Weights of a small transformer language model.
Architecture: LayerNorm before each block, rotary positions, no biases in attention or MLP, untied embeddings, capped logits.
Training: a variant of SOAP for these matrices, 989M tokens, 3774 steps.
Each number is 128 + 32 x the weight over its row's rms, rounded and kept within 0 to 255. Layers, rows and columns count from 0. The size above them is the row's rms in percent of the matrix's.

# layer 3 MLP down (transposed), 832x320, rms 0.14, rows 86-100, columns 160-319
size [105 101 106 104 100 108 101 107 103  96 103 106  97 103 102]
[[134 160 104  91  72 124 116  76  95 170 133 123 128 120 139 117 100 185 133  30 124 118  97  97 119 108 135 146 110 127 166 171 101  79 189 110  89 112 128 112 109 185 150 161 167 123  94 156 172 128 172  69 164 181 115 113 137 100 205 120 141  94  67 159  96 141 121 104 109 120  93 150 126 147 166 132 124 123 107  72 142 163  97 101 133 111 135 137  93 156 112  91 153  65 130 161 101 113 104 180 122 128 133  98 122 133 148  68 118 108 125 190 157 173  75 149  83 190 146 110  94  63 109 109 126 149 121 107 116 165 166 187 126 144 101 139 149 128 115 139 134 148  77 129 123 160 130 125  98 150 129 153  58 179 132 176  97  98 182 116]
 [123  99 124 121 106  53 180 170 130 130 166 145 119 129 140 116  87 123 178  78 144 143 156  93  87 173 115 141 125 178 128 142 169 100 134 114 200 152 180  95 139 111 143 140 199 127 121 120 113 137  18 108 138 112 103 123 118 148 139 123 177 141 110 163 154 127 134 118 127 166  79 150 132 127 119 183  78 116 167 110  72  77 138 120 113 124 134 118 150 135 124 102 101 153 128 120 156 190 152 132  90  54 182 147 186 124 125 152 151 170 117 157 187 129 130 166 154 151 116 107  68 118  86 144 168 127 145 172 164  88 170 136 139 128 106 113 185 112  94 146 141  52 128 109 175  85 123 128 139  91  91 131 168 161 119 103 143  87 193 207]
 [112 161 143 110 144 110 139 161  93  94 153 165  98 144  92 175 171 136 116  97 139 210 157 108  80  76  64 205  87 129 110 137 121  74  74 122 115 154 173 122 170 182 149  98 121  83 158 203 110 131 189  63 118 116 126 128 123 107 102 115 104  75 132 157 164  70 128 134 123 164 122 132 150 129 145 174 155 215  71 128 155 139 139  92 169  90 133 158 111 143 129 183 149 101  65 149 145 165 154 121 137 119 164  83 177 173  67 104 112 100 187 135 104 136 135  68 148 128 108 136 119 152 100 170 155 144  68 123  86 127 136 129 119 106 138 171 112 135 104 112  89  84 121 142 161  97 117 119 102 125 128 131 124 144 162 150 129 141 139  74]
 [150 178 118  69  93 141 138 111  97 143 104 121 133 136 151 101 125 113 118 123 182 125 152  51 132  96 152 173 152 145 108 125 127 139 134 125  38 163 130  93 184  87 141 141 101 128  95 133  83 182 102 123 128  79 146  81 106 166  80  67  98  81 158 104 128 128 190 105 107 118 118 130 136 121 184 149 125 122  57 185 136 136 117 124 143 144  79 116  85 123 145 163 132  87 145  79 130 170 168 105 115 126 152 101 139 118 141  95  86  91 123 168 104 114 106 196 141 186 139 133 104 135 123 138  94 172  82 146 104  80  95 182 143 100 142 236 124 130 125  93 119 161 146 179 160 147 152 140 146 121 126 160  87 121 171 177 157 169 161 152]
 [147 100 187 117 111 112 120 116  78 148 119 189 114 173 133 109 100 122 153  86 214  97 153  53 120 140 122 123  88 125 100 116 130 185  62 121 174 177 129 179 159 126 121 178  78 143 148 108 116 164 147 117 106 162 139 163 124 135 102 107  91 112  95 195 147 100 141 136 161  60  76 142 189 130 105 156 135 142 155 114  90 110 155 144 150 165 124 125 104 181  55 144 134 147 165 174  97  83 139 112 183 121 155  62  99  64 123 118 129 131 129 153 159 121 132  81 109 154 124  96 168 116 157 117 140 144 173 167 153  73 158 169 187 124 112 163 149 152 143  86 101 100 143  65 146 120 170 137 176 141 137 122 134 162 122  90 138 170 126 153]
 [139  84 118 135 141 159 112  70 102 150 152 157 119 146 128 127  73 121 102  77 114 193 101 158 154 106 110 151 110 126 163 159 137 131 119 104 118 195 158 128  75  74  88 129 126  87 132 118 144 174 135 137 122  62 162 110 129 108 148 108 142 169 125 212 134 160 207 125 128 125 159 126 138  42 160 166 125 163  85 111 127 107 131 164 119 155 143 133 115 122 111 187 138 139  93 108 157 118 109 170 173 112  48 126  57 195 134 104 240 151 169 178 108 108  79 105 178  70 154 135 153  69 138 100 130  44 136 114  80 126 115  64 121 143 109 167 137 108 118  87  60 107  90 126 157 194  88 159 140 133 117 160 110 169  84 156 112 155 102 176]
 [196 166 182 124 151 121  96  84 148 111 124  94 129 212  76 108 173 120 157 144 172  92  81 186 116 153  98 126  96 135 111  70 155  97 194 156 101 114 162 141 165 196 203 147 109 163  85 126  99  72 111 146 109 178 151 137 186 172 122  91 108 169 135 144  61 112 137 106 157  89 140 152 136 172 173  97 126 138 151 123 119 145  79 176 154 131 155 188 142 114  76 109 115  71 123 156 169  99 146 123 115 149 109 127 156  95 102 173 185 153 156 137 135 179 184 138 101 156 132 124 148  99 145  99 197  85 159 184 143 108 121 101 110  87 160 184 186 132 115 128 116 164 185 114  82 122 146 147 128 103 103 145  90 101 116 121 161 204  87 112]
 [ 84 118 122  91 131 155 154 143 143 178 170 158  97  30  91 115 133 109 153 129 138 102  69 110  93 152 146 196 162 131 148 115 129 106 133 131 118 162 148 121  94 127 126 112 114 110 128 148 190 163 157 164 153 130 118 144 189 115 137  88 150 134 120 177  93 138 142 138 152 154 133 151 183  59 140 154 109 120 137 111 191 168 128 165 123  93 104  95 137 120 127 126 107 116 116 116 157  78 145  68 157 104 157  71 135 162 121 151 117 101 107  83  50 128 133 120 153 176 140  60 166  99 127 131 117 133 138  75 124 122 133 100  97 163 148 144  92 138 109 141 119  82 131 116 119 143  65 150 108  97 171 188 102  67  98  82 110 145 117  69]
 [124 143 165 159 128 117 143  93 122 200 118 196 101  98  95 145 148 118 160 103 139 105  66 161 104 162 147 150  98 127 102 108 141 137  77 138  98 128 106  91 199 143 132 118  95 156 122 165 179  80 200 101 135 100 141 173 196 107  89  70 123 124  91 125  85 119  91 140  91 126 103 133  74 133 138  83 112  68 102 171 227 182 109 146 141 135  98  95  88 152 130 137 138  75  71 142 174 146 101 151 139 156 120 145 140 126 134 110 133 125  92 149 111  90 112 126 200 100 120 149 118 147 106 185 123   4 138 137  85 116 131 172 112 190 157 119 146 178  99 172  83  75 152 147  90 108  97 136  19 136 125 105  99 111 153 111 124 152 144 156]
 [173 158 125 107 128 167  93 136 159 101 148 120  63 154 122 147 100 153 121  78 128 129 125 105  93 113 114 105  73  52  91 139 108 140 132 180 150  99 192 121 110 138 109 158 122 106 137  76 135  92 130 159 115  97 147 182  85 154  53  52 113 109 216 176  65 107 135 162 180 117 116 138 112 108  77  73 131 144 174 104 118 105 195 183 145 131 146 111 128 135 140  47 148 167 111 111 113 122 141  99 109 118 153 186 107 208 179 173 124 166 106 163 142  87 115 156 150 186  91 147 177 144 141 174 103 101 118 132 142 177 119 128  81 184 143 117 180 122  74  94  87 166 104 158 115 136 174  88 114 117 137 126  69 142 107 133  95  99 134 128]
 [106 137  91 115 110 158 103 178 161 116 109 130 130 111 129 190 164 136 135 138 116 130 103 154 180 146  99  49 139 110 185 139 120 118 153  93 138 122 136 171 147 117  70 102 124 180 155 115 166 153 133  83 174 198 151 186 113 143 192 176 139 160 169 127 154 199 157 115 155 161 145 170 158 167 154 120 147 106 133  66  95 135 117 148 139 127 146 162 146  84 105 143 127 146 171  79 139 114 155  88 153 121 104 193 128  76  91 150 113 124 131  86 141 122  62 128 151 107 100 112 167 138  94 150 184 114 150 135 121 130 125 111 159 126 117 116 139 118  94 163 120 137 119 103 182 119  82 163 182 186  95 120 216 153 135 123 142  84 102  94]
 [ 87 112 148 129 114 129 182 148 131 147 109 197 143  90 142 169 110 121  83 163 116  93 129 104 100 167 157 197 122 135 109  79 130 114 130 188 133 148 108  78  71 121  86 119 157 160  96 179 127 166 124 148 168 180 119 113  91  89 110 222  76  50 117 133 117 153  76 101 110 120 136 179 119  97 140 221 133 217 128 205  58 158 146 114 151 128 158 166 126 122 140 116 142  63 168 109 171 193 106  99 124 102 154 103 108 152  83 151  81 127  89 112  82 152  77 127  89 133 109 177 101 115  93 125 163 105 127 143 148 131  87 112  91  88  99 149 136  61 123  81 152 161 153 134 108  93 127 121 175 143 128 168 123 186 162 118 133 164 107 160]
 [132 105 133 142 112  65 171 169 134 173 153  97 127 114 194  87 159 131  82  85 138 134 120 138  39 102  96 139  46 117 152 154 114 121  95 118 121 151  76 101 164 164 138 219  93 125 130  98 120 111  76 135 160  67 128 201  68 142 124 115 156 128 135 137 125 132 136 111 129  84 209 106 146 189 131 160 113 144 167 125 157 146 117 114 146  91 120 134 111 121 132 174 142 108 178 129 141 124  78 120  69 154 130 112 114  75  66 131 117 202 132 147 165 131 151  98 152 127 176 181 129 115  86  90 245 187 128 103 116 174 111  85 145 121  92 173 160  97 164 193 113 154  78 106 123  84  98  63 190 129 116 156 133 103  97 115 107 159 156  97]
 [179  96 156 148 160 180  65 106 150 114 136 130  85  75 169 150 100 121 169 116 102 119 105 121 157 105 133 122 158 109 127  80 109 159  41 147 136 116 120 120  92 107 150  66  73 186 157  80 104 128 139 184 142 117 184 186 144 150  94 117 110 130  85 120  80  97  83 104 111 160 141 137 177  75 107 149 130 135 113 132 156 106 119 122  78 100 114 112 109 117 139 135 134 132 182 181 109 106 136 135 143 129 143 176  93  58 125 107 148 133 136 132 113 149 138 198 141  95 200 105 103 129 146 161 224  83 119 165 126 180 101 131 132 159 107 167 129 152 103 138  70  68  97 159 211  71 115 146 110 158 144 187 119 106 122 116 113  78 170 122]
 [ 55 151 135 143  95  97 117  93 137 139 142 195  94 108  41 166 106 139 130  64 194 159 159 112 104  74 127  78 181 111  93 163  92 116 127 182 121 121 102  62 116 145 123  86  94  98  75  85 155 141 124 139 124 136 121 158 139  94 128 106 144 146 146 100 140 135 146 111 146 139 112 178 124 172 155 149 177 154  91 153  90 128 211  97 125 157 123 152 136  32 178 162 146 127 149 133 113 191 135 104  92 135 166 131 110  88 183 108 180  82 103 119  89 111  98 120 139 117  99 142 126  93 168 176 143 135  85 133 122 198 122 128 139 177 123 148  99 131 147 107  82 141 177 124 138  99  76 127  83 131 163 121 143 182 131 179 120 131 110 156]]
# layer 3 MLP gate, 832x320, rms 0.151, rows 87-100, columns 160-319
size [ 95 109 105 100 106 103 108  99  98 100 109 100 102 101]
[[137 103  83 179 117 140 151 156 140 157  93 150  77 154 159 125 113 148 148 149 111 157 115 159 154 110 123 154 132 147 152 145 213 140  72 126 166 143  99 138 109 183 101 152  82 112  94 112 141 111 168 161 150 104 193  98  92 104 121 107 113  24  52 123 116 137 207 106  96 189 138  78 104  92 115 139 122  72 104 165 127 127 138  72 100 160 119 116 121 132 156 109 122  89 117 118 106 183 111 156 151  81 138  97 145 170 128 199 172 145  65 170 118 182 132 157 153 164 128 109  89  50 119 125 194 107 105 135 141 195  55 153 138 116 102 122  55  96 153 146 122 131 165  80 167 106 135 134  98 106 174 144 130 199 146 137 131 110 128 127]
 [113  71 106 175 102 150 112 102 125 195 109 123 116 118  73 113 131  83 101 104 117 122 174 155  96 132 152  98  74 117  99  61 134  80 141 129 122  66 131 121 176 179 177  94 168 118 138 182 178 127  99 135 112 118 149 143 117 104  96 107  24 158  95 164  87 160 117 117 135  93 139 107 129 131 121 163 165 111 137  95 157 152 109 118 118  87 138 115 135 120 111 140 135  58 116 120 122 104 112  97 133 158 114  82 115 144 129 138  58  58 103 153  66 153 123  88 128 171  95 112 116 149 133  76 122 146 174  99 105 120 122 187 150 164 133 166 100 163  91  42 138 153 130 102 128 129 121 210 163 118 139 130 187 139 135 136 160 152 109 105]
 [ 59 118 101 109  91 127 194 142 178  86 166 114 109 129 102  79 154 180 114  77 151 158 127  84  84 165 141 155 108 161 107 135 152 106 110 102  81  96 113 144  64 130 106 162 138  96 156 134 191 125 111 151 113 153 144 115 120  97  67 165 139 139 119 144 116 124 130 122  96 134 196  98 173 132 111 167  84 159  86 161 103 118 152 150 122 170 109 148 182 162 147 155  54 115 149  97 149  97 156  91 164 132 124 136 128  67 152 188 120 127  71 146 126 156 139 117 149 106  96 131 137 119  75 177 146  92 173 143 171 140 105 113 141 108 214 155 160 135 111 156 124 107  96  91 136 176  71  88 131 147 134 103  92 131 136  85 139 129 119 130]
 [113 137  91 106 104  59  97 215 118 146 160  94 155 168 113  88 128 102 139 183 176 146 115  86  88 129  84 198 132 207  64 116 153 148 104 118 159 198 199 199  78 125 112 113  68 134  87 141 146  91 124  93 112 155 153 170 165 104  52 114 134 143 114 172  78 166 121 182 123 157 105 139 117 157  83 158 121 222 132 145 145 141 150 115  97 170 125 123 130 130 133  99 141 116 162  57 130 181 139 145  67 108 131 111 143  98 116 140 147 192 126 166 111 141  93 176 121 136 109 136 116 130 140 112  70 136 134  77 168 133 174 125 107  96 152 153 127 128 162 146 126 133 163  68 113 171 153 132 141 194 166 115 165 111 117 123 162 100  79 131]
 [179 137 149 106 124 171 120  90 165 194 112 141 142 114  93 127 141 151 129 120 144 125 132 120 108 122 110  95 120 116  72  56 138 139  75 127 103 159 146  86 112 117 182 153 106 192 138 127  83 124 187  56 125 101 165  89 135 148 104 175 164  75 113 141 177 131 129 134 100 141 127 160 166 116 134 142 101 131 142 108  70 152 187  77  78  90 105  79  45 163 152 183 149  87 102 157  54 139 167 126 172 158 150 164 117 160 141 114 139 141 133 111 119 146  96 166 127  65 126 107 139 111 121 112 121 126 166 118 115  87 132 114 132 180 146 123 175 132 165 151 107  97 122 133 117 162 159 102 134 117  98 118 126 207  58 157 177 146  82 151]
 [160 124 121 109 116 178 122 119 136 136 112  67 108 161 167 160 155 135 186 119 112 179  63 101  86 122 115 109 103  96 126 113  84 121 162 130  92 133 165 108 184 144 108 236  68 120 143 135 118  70 165 151 164  80 134 148 139 136 107  80 111  91 160 166 178 120 116 146 133 114 106 143  98 120 129 105 143 153 168 131  83 131 165 121 133 104 126 167 160 171 107 136 104 176 112 159 123 128 107 143 166 194 175  90 109 103 196 213 101 138 146  90 154 162 150  73  87 170  60 160 146 128 158 120 111 122 105 168  99 147  94 110  93 181 132  75 138 147  83 104 120 161 149 134 113 103 193 136 118 131 150 136 129 138 124  99 161 125 146  69]
 [182 125  91 142 132  56 143 127 116 128 165 106 140 117 150 113 136 200 181 146 127 150  92  95  78 134 132 151 133  66 131 105 148 130 135 130 135  65 142 147  87 138  95  92 115 157 142  43  90 127  90 150 217 112  92  49  93  93 124  94 159 109 203 162 108  85 117 124 124 146 126 172 129 130 144 215 155 121 117 154 174 161  73  88  80 129 148 123 144 112 136  84 151 175 169  77  76 158 105 138 113 153 153 107  54 107  66 127 107 194 177 140 125 117  98  94  89 125 109 136 118 179 105 180  49  77  94 102 129 147  66 119  93 117 236 125 154  71 122 170 166 110 115 136 140 109  87 153  92 108 145 136 133 161 105 109 119 167 154 108]
 [ 82  70 118 128  97 153 114  75 129 160 107 100 138 143 108  99 118 104  87 134 115 172 151  94 109 105  75 170 113 161 141 136 126 112 168 104 119 146 229 112 107 104 100 140 150 129 141 174  89 116  87 165 117 151 151 112 151  85  98 132 100 134 131 135 139 158 184  80 167 141 146 119 177 143 113 148 108  77 162 160 118 149  93  93 122 103 115 136 163 118 112 116  88 141 110 172 119 171 149 154 164 166 145  87  82 155  87 161 149 129 100 116 120 158 163 186 120 181  93 160  73 131 203 131  76 106  99 114 149 149 157 145 124 118  82 201  79 125 125  56 118 125 140 167  91 120 147 104 145 106 108 113 112 134 117 124 136 191  88  98]
 [ 95 105 124 162 136 175 138 130  82 138  80 134 123 109 108 139 185 110 112  94 121 101 200  67  78 130 127 138 112 123 102 113 109 120 128 111 158 117 161 150 153 158 148 162  68  86  82 184 121 174  91  53  90  41 146 167 133  98 140 133 174 151 126 115 146 104 125 135 122 123 133 140 119 116 127 160 131  71  84 143 169 140 113 169 105 138 154 115  77 159 103 115 132 109 151 157 115 135 111 154  79 127 117 146 186 149 149 132 142 135 108  77 179 107  53 157 118 196 156 129  80 127 144 111 181 148 127 160 167  86 126 141  89 145 111 101 135 173 178  94 142  81 113 150 123  72 176 158 132  91 165 113  85  99 156  79 146 144 130 148]
 [118 125 119 104 143  83  78 106 122 160 176  59 122 111 100 126 137 156 166 183  83 134  97 115 125 110  93 152  75  91  95 190 162 173 142 121 133 122 119 105 148 100 127 145 149  53 122  75 112  91 135 158 131 116 139 114 139 126 130 121 152 123 120 167 128 193 125 112  80 126 178 139 118 136  91 152 135 100 133  98 129 163 135  99 143 135  86 114  68 122 129 151 132 123 154 132 112 161 110  90 136  61 139 131  90 129  83 145  98 128 121 128  59 169 107 185 136 119 140 166 157 144 144  85 167 118 148 112 126 149 144  61  89  63 110 127  72 165 146 127 146  87 141 154 129  81 141 163 143 160 160 160 150 116 113 113 122 118 159 107]
 [158  98  99 157 108 110 155 176 138 138 102 146 164 173 139 165 167 140  84 149  55 133 101  99 107  86 164 125 165 143 186  83  97 124 105 187 160 119 127  81 162 161 123 128 137 158 129  90 133 132  99 126  88 135 112 149 169 168  72 152 147 134  45 109 149 163 116  72 138 155 110 126 129 156 142 141 138 183 129 116 182 174 109  59 131 142 157 162 106 115 126 169 160 115 150 124  72  77 131 109 126 107 115 137 154 128 157 105  90 142 157 162  90  98  99 102 134 113 152 133 143 136 148 163 119 151 119 139 142 151 111 139 112 133 123 130 121 173 155  86 140  62 104 135 151 154 128 124 156 137 112 159 126 118  87 160 111 123 166 127]
 [107  64 126 132 159 131  84 133 102 111 142  64 121  30 150 125 156 152 153 138 100 166 103 137 130 101 141 129 146 161  98 175 146  77 112 179 145 165 159 123  93 126 111 135 176 122 170 148 182 135 172 121 130 167 122 122 176 150  97 175 140 119 185 106 159 136 111 146 141  96 105 164  98 145 124 163 153 115  92 143  98 173 139 122  77 101 166 102 128 121 104 157 188 117 158 150 101  94 179  79 111 139  91 171  81  78  91 139 146  90 140 156 123 138 133 176 142 144  86 133  68 108 121 107  88 121  99  83 140 101 164  98 176 120 109 195 129  95 106 127  82 135  99 124 163  86  76 167  80 124 159 176 162 151  89 191  80 177  99 165]
 [194 169 119 159  90 158  95 123 125 101  86 117  79  68 136 131 142 110 137 125 195 184  79 137 134  59 135 101 132 126 103  75 151  91 100 126 156 137 135 122 144  91  96 123 163 154 129  86 107 155 175 129 177  76  84 184  99 193 145 148 166 119 112  92 117 145 156 172  70 167 152  95 187  85 115 124  98 144 113 181 115  75 137 126 149 112 147 129 128 131 155 116 170 113  97 173 126 156 125 122 169 136 102 137 136 134 116  90 136 122  75 106 157  87 162 151 114  48 121 128 145 136 159  92 138 109  84 139 168 152 181  91  98 134 147 118 120 116 183 137 125  63 151 138 106  73 139 162 159 172 124 136 149 164 128 153 107  88 174 123]
 [136 120  98 132 107 115  62 120 104 137 113 102 146 126 125 130 170 127 159 163 107  92  67 119 121 148 113 141 103 150 189 135 114 122 128 172 112 151 195 150 159 135 177 147 155 103 142 152 138 104  48 165 150 182 119 136 187 151 134 143 116 141  97 166 106  52  94 151 156 131 105 128 174 175  80  79  94 167 152 140 108 111  77 122 110 112 146 126  95 160  95 126  51 136 149 134 166  95  88 156 126 103 122  99 163 141  58  96 167 106 133 102 141  77 125 153 129 115 111 165 186 126  75 121 146 109 147  80 193  60 114 106 153  81 140 158 169 186  93  44 102  95 106 147 124 150 118 126 188  96 144 100 123 126 149 125 148 106 113 202]]
# layer 3 MLP up, 832x320, rms 0.155, rows 87-100, columns 160-319
size [ 97 105 103  98 103 104 100 104 101 104 108  98 100  97]
[[175 172 128 101 131 113 113 122 134 180 148  72 157 146  47 141 165 103  77  55 134 139 154 111 184 117 112 115 129 122 121 112 129  99 180 102 125 154 185 146 135 130 119  91  69  71 133 117 129 139 137 136 116 110 144  80 159 172 148 152 164 103 154 135 117 120  92 109  97 140  90 169 100 186 111 111 143 133  78 113 183 168  88 149 125 158 133 127 102 140 140 140 148 125 120 146 147 205 139  75  96 125 104 120 161 122 100 182 113 159 121 184 162 142  78  91 132 162 127 101  88 181 178 150 132 119 145 185 109  87  97 103 146 152  86 107 159 153 126 144 127 159 128 111 152 100 133 162  96 242  93 125 113 118 181 142 128 146 145 177]
 [149 137 103  66 102 104  94 134  54 113 129 120 126 111 170 153 125 166 150 143  92 142  89 117 156 170 136 146 139 105 141 182 196 117 103 123 128 167  82 100 106  72 167 136 110 102  85  72 129 127 136 155 145 125 158  87 149 126 162 125 128 103 134 112 128  88 119 124 150  84 129 198 100  98 143 107  94 180 126 158 150 136 174 166 144 190 113  94 140  86  75 104 177 157 112  89 126 110  85 144  73  89  89 148  83  74 134 161 182 158 162 125 179 145 117  82  91 141  89 150 163 219 166  82 153 131 199  84 203 111 143 137  58  76 158  94 145 162 124 195  95 165 194 155 146 113 172  74 131  96 133  78  84  97 179 108 149 118 135 103]
 [154 135 120 130 143 101 134 126 166 119 123 113 127 102 125 135 189 142 162 181 117 141 177 193 113  48 130 152 144 177 120 123 116 107  34 157  85 106 152 127 127 118  99 151  87 125 170  92  67 195 165  87 130 153 108  65 199 159 178 122  71  45  96  99 126 152 149 101 108 171 208  86 124 100  86 136 103 126 120 108 123 132 169 169 153 182 132 117 106 169  88 166 169 180  62 174  89  68 113 146 147 102  63 149 120 105  87  98 156 109 118 111 147  86 128 157 185 121 100 122 158 116 119 106  91 131  74 102  92 142 151 122 132  87  89 159 131 187 147  80  97 110  82 153 107 151 159 136 168 107 144 157  95  80 120  94 154 118 119 149]
 [ 82 125 174 126 153 101 120 102 127 110 171 135 171 148 150 129 112 187 135 133 100 109  86 140 118 179 133  74 135  98 114 149 105 158 164 128 178 174 111 121 156 146 128 107  66 139 187 147 175 135 147 155 137 122 137 145 119 106 123  89 176  89 103  85  68 145  97 129 111 206 176 133  97 136 163 120 130 161 113 128 143 106 125 190 115  97 141 127 148 132 110 158 118 100 105 149  99 114 157  73 126 179 164 110 148 136 113 135  87 121 140 117  51 120  94 121  82 160  85 157 115 114 159 110 165 155 170 204 165 141 140 140 150 154 102 197 123  81 145  96 128  94 191  74 151 108  98 103 192  99 170 156 102 124 113 127 111  97  94 134]
 [114 129 118 162  80 138 134 121  96 114 100 129 146  66 152  78  85 131 136 157 131  46 147 132 112  90 132 158 142 155 142 192 158  79 163  41 192 127 178 108 132 154 118 174 104 162 135  79  92 155 124 148 154  93 177 132 101 117  90  99 153 126 140 166 148 149 110 149 162  65 128 166 139 107  76 101 150 167  68 135 131 131 150 168 120  97 154  93 173  80 115 167 174 123 149 111 133 160  94 164 145 166 146 104 144 159 126 152 103 126 125 153 106 124 135 168 147  99 165 224 112 103 161 122 118 117 142 101 149 102  97  42  99 134  96 146 144 194 123 135  74 146 113  88 199 133 130 171 131 129 142 195 145 130 123 124 162 176  84 124]
 [103 112 116 125 121  80 134 128 106  79 117 118  80 101 114  87 150 114 151  84 144 104 115 186 152 119 168 111  91 119 147 130 167  98 107 139 131  88 156  98  75 128 105 122 137 113 113 164 111 137 100 118 206 172  97 127 149 133  89 138  88 132 182 172  82 155 169  53  78 152 139 162  83 153 179  74  97  89 151 111  90 176 106 152  93 159 143 122  78 146 144 121 106 135 194  41 124 146 148 145 128  91 109 116 153  38 151 191 139 156  76 100  73  95 126 165 105 123 127 151 147  52 132  70 126 151 127 170 171 132 122 131  93 134 131 132 178  48 155 115 147 167  71 126 178  41 103 133  88 113 137 143 167 145 204  97 100 143 158 139]
 [101 151  61  67 117  83  96 122 176 100 162 146  51 123  86 135  96 131 153 176 136 112 149 121 114 174 146 211 139  98 130 101  99 103 149 133 164 154 179  49 107 112 114 167 169 146 115 135 141 167 178 105 126 114 105 141 142 148  82 142 132 121 103 124 137 148 146  77 114 148 120 123 141 115 161 163 190 165 178 124 103 126 119 157 131 145 137 108 132  69  81 117 143  55 152 110 170 108 147 111 179  84 179  79 145 156 162 131 164 104  71 155 122 113  74 109 120 152 103 113 136 149 159  87 164 103 140 134 101 198 141 127 171 178  59 149 132 149  85  93 175  80 126  86  65 138 196  95 169 163 134 148  86 113  89 144 119 113 186 130]
 [149 123 147 145 122 141 153 154 135 182 120 140 115 189 189 153 191  99 174 147  72 119 188 122 135  81 144 139  77 170 163 104  87 119 133 103 185  82 144  95  88  97 126  98  83 105 139 136 120 117 152 136 121  89 105  59 116  96 189 135 111 167 148 126 162 136 113 109  62 152 111 143 123 113 169 132 128 121 132 173 193 139  59 122 133 131 131 102 119  72 141  67 126 100 149 162 227 140  86 110  85 110 137 132  67 134 130 144 181  84 133 125 139  88 152 147 137 125 131  82 145 180 181 180 126  82 109 102 107  96  82 119  89  64  68 163 180 105 160 166 154 118 124 116  60 108 101 122  71  93 141 150 159 153 161  93 124 121 184 201]
 [137 152 184 160  94 135 103  69  80  82 123 144 114 156 144  99 175 114 172 164 143  46 152 109 158  80 151 120 168 131  96 138 187 117 157 152  91 146  58 165  84 145 181  92 146 184 131  78 181 112 110 145 148  84 125  58 105 164 165 121  91  46 124 108 117 136  80 201 157  86 171 160 110 144 108 119 148 166 127 159 108 144  56 165 133 179 154 112 182  92 163 131 150  57 103 170 141 120 110  38  76 117  90 124 109 139 123  84 131 125 135 127 121  75 145 202  84 168 100 187 108 117 102 174 108 140 120 106  87 127 118 114 123 107 104 109 108 137 114  95  63 108 151 147 144 101 144  94 138 120 182 107 145  70  99 130 157 111 146 152]
 [120 123 103 139 121 103 109 192 103 121 112 131 107 170 111 123 134 111 135 112 144 158 126 107 112 160 132 158 174 189 120 113  95 110  87 159 151 132 158 173  88 164  73 109 181 107 113  87  56 127 136 182 186 114 132  90 143 110 102  76 118 217 102 111 145 137  90 126 173 166 107 167 129 107  93 121  69 115  85 127 120 102 121 119  93 136 116  78 141  71 115 123 151 146 137 115 106 150 126  88 144  45  96 107 129 189 119 152 143  80  78 104 130 135  93 108 155 137  87 158 117 140 129 140 134 126 122 109 163 105 158 177  80 122 106  84  97  82 131 227 127  79 104 140 109 104 112 181 164 153 139 117 133 120 177 116  98 111  89 122]
 [114  66 154 104 120 137 145  96 106  71 141 100 155  81 187 132 180 134 135 136  95  80 161 124 178 118  57 134 165 106 117 134  97  98 131 109 127  80 134 113 149 123 115 164 143 146 126  81 171 118 142 109 106 111 134  98 152 168 114 130 203 166 102 129 156 148 178  71 126 104 170 121  92  98 122 139 129  59 104 135  98 135 125 119 153  87 102 128 146 108 106 161 131 175 121 143 157 163 129 133 123 171 157 119 104 162 114 112  98  52  90 139 205 139 191 183 148 131 152 148  56 131 145 165 114 148 186 133 159 159 151  91 134 104 182 115 101 164 133 132 176  68  92 117 128 150 129 115  95  82 105 189 111 118 121 179 106 131  81 114]
 [131  96 160  95 137 105 101 149 152 105 125 143 152  61  92  96 122 145 126  85 129  89 103 148 147 130 120 158 130 118 110 151  97 121 117  73  60 128 105 176 146 144  83 107 126 147  82 147 126 109  74  89 100  86 184 107 156 106 183 149 148  63 137 110  61  79 154  86 126 141 178 154 143 111 103 160 146 113 125  58 118 111 122 129 153 116  85 111 109 144 121 184 131 105 125  95 159 128 138 121 174 100 139  97 141  74 133 102 157 113 111 120 162 192 143 197 152 122 142  77 113  96  97 117 130 155 145 135  89 136 171 158  99 199 179 144 129 141 177 140 136  79 153 129 177 128 173 132 121  78 125  71 112  77 143 113  87 133 109  64]
 [100  91  64 137 138 158 189 108 126 107 127 153 126  96 184 133  99 185 133 104 132 114 135 107 170 141 145 128 118 148 129 131  75 116  87 122 142 148 144 131 153  82 136 155 159 122 118 123 134  95 157 125  99 165 116 124 122 140 126 136  72 164 121 161 118 105 119 141 168 101 138 100 153  97 182 118 185  57 116  76  91 220 109 112 125 105  94 111 122 149 168  87  55 108  93  94 124 151 140 148 121 154  80 121 155 141 135 138 137 119 149  88 116 114 221 110 131 120 171 169  76 229 106 109 145  76 122 195 167 124 156 182  54 175  96 133 112  97 134 131 107 112 129 138 123 136 128 143 144 200 176 168 138 146 105 179 137  85 155 108]
 [141 151  89  85  99  98  81 144  78 178 144 134 115 117  68 107  94  92  88 209  53 106 167 155 162 122 103 113 146 144  96  86  56  68 130 172 147 119 141 141  87 178 111 145 124 161 157 143  77 132 115 106 115 136 132  97 141 120  82 153 197  85 138  66 231  99 139 112 119 123  98 139 141 120 142 140 149 100 129 128 127 191  91 120 162 171 172 142 119 114 130 119 175 128 135 181 148 191  66 188 126  97 136 135 146 133  85 106 164 105  88  85 157 120 133 118 113 152 105  97 140 130  80 146 124 119 147  75 143  47 116 155  82 148 142 127 107 127 128  78 160  91 146 170 129 137 171 137 155 108 133 165 154 105 185 147 125 109  98 191]]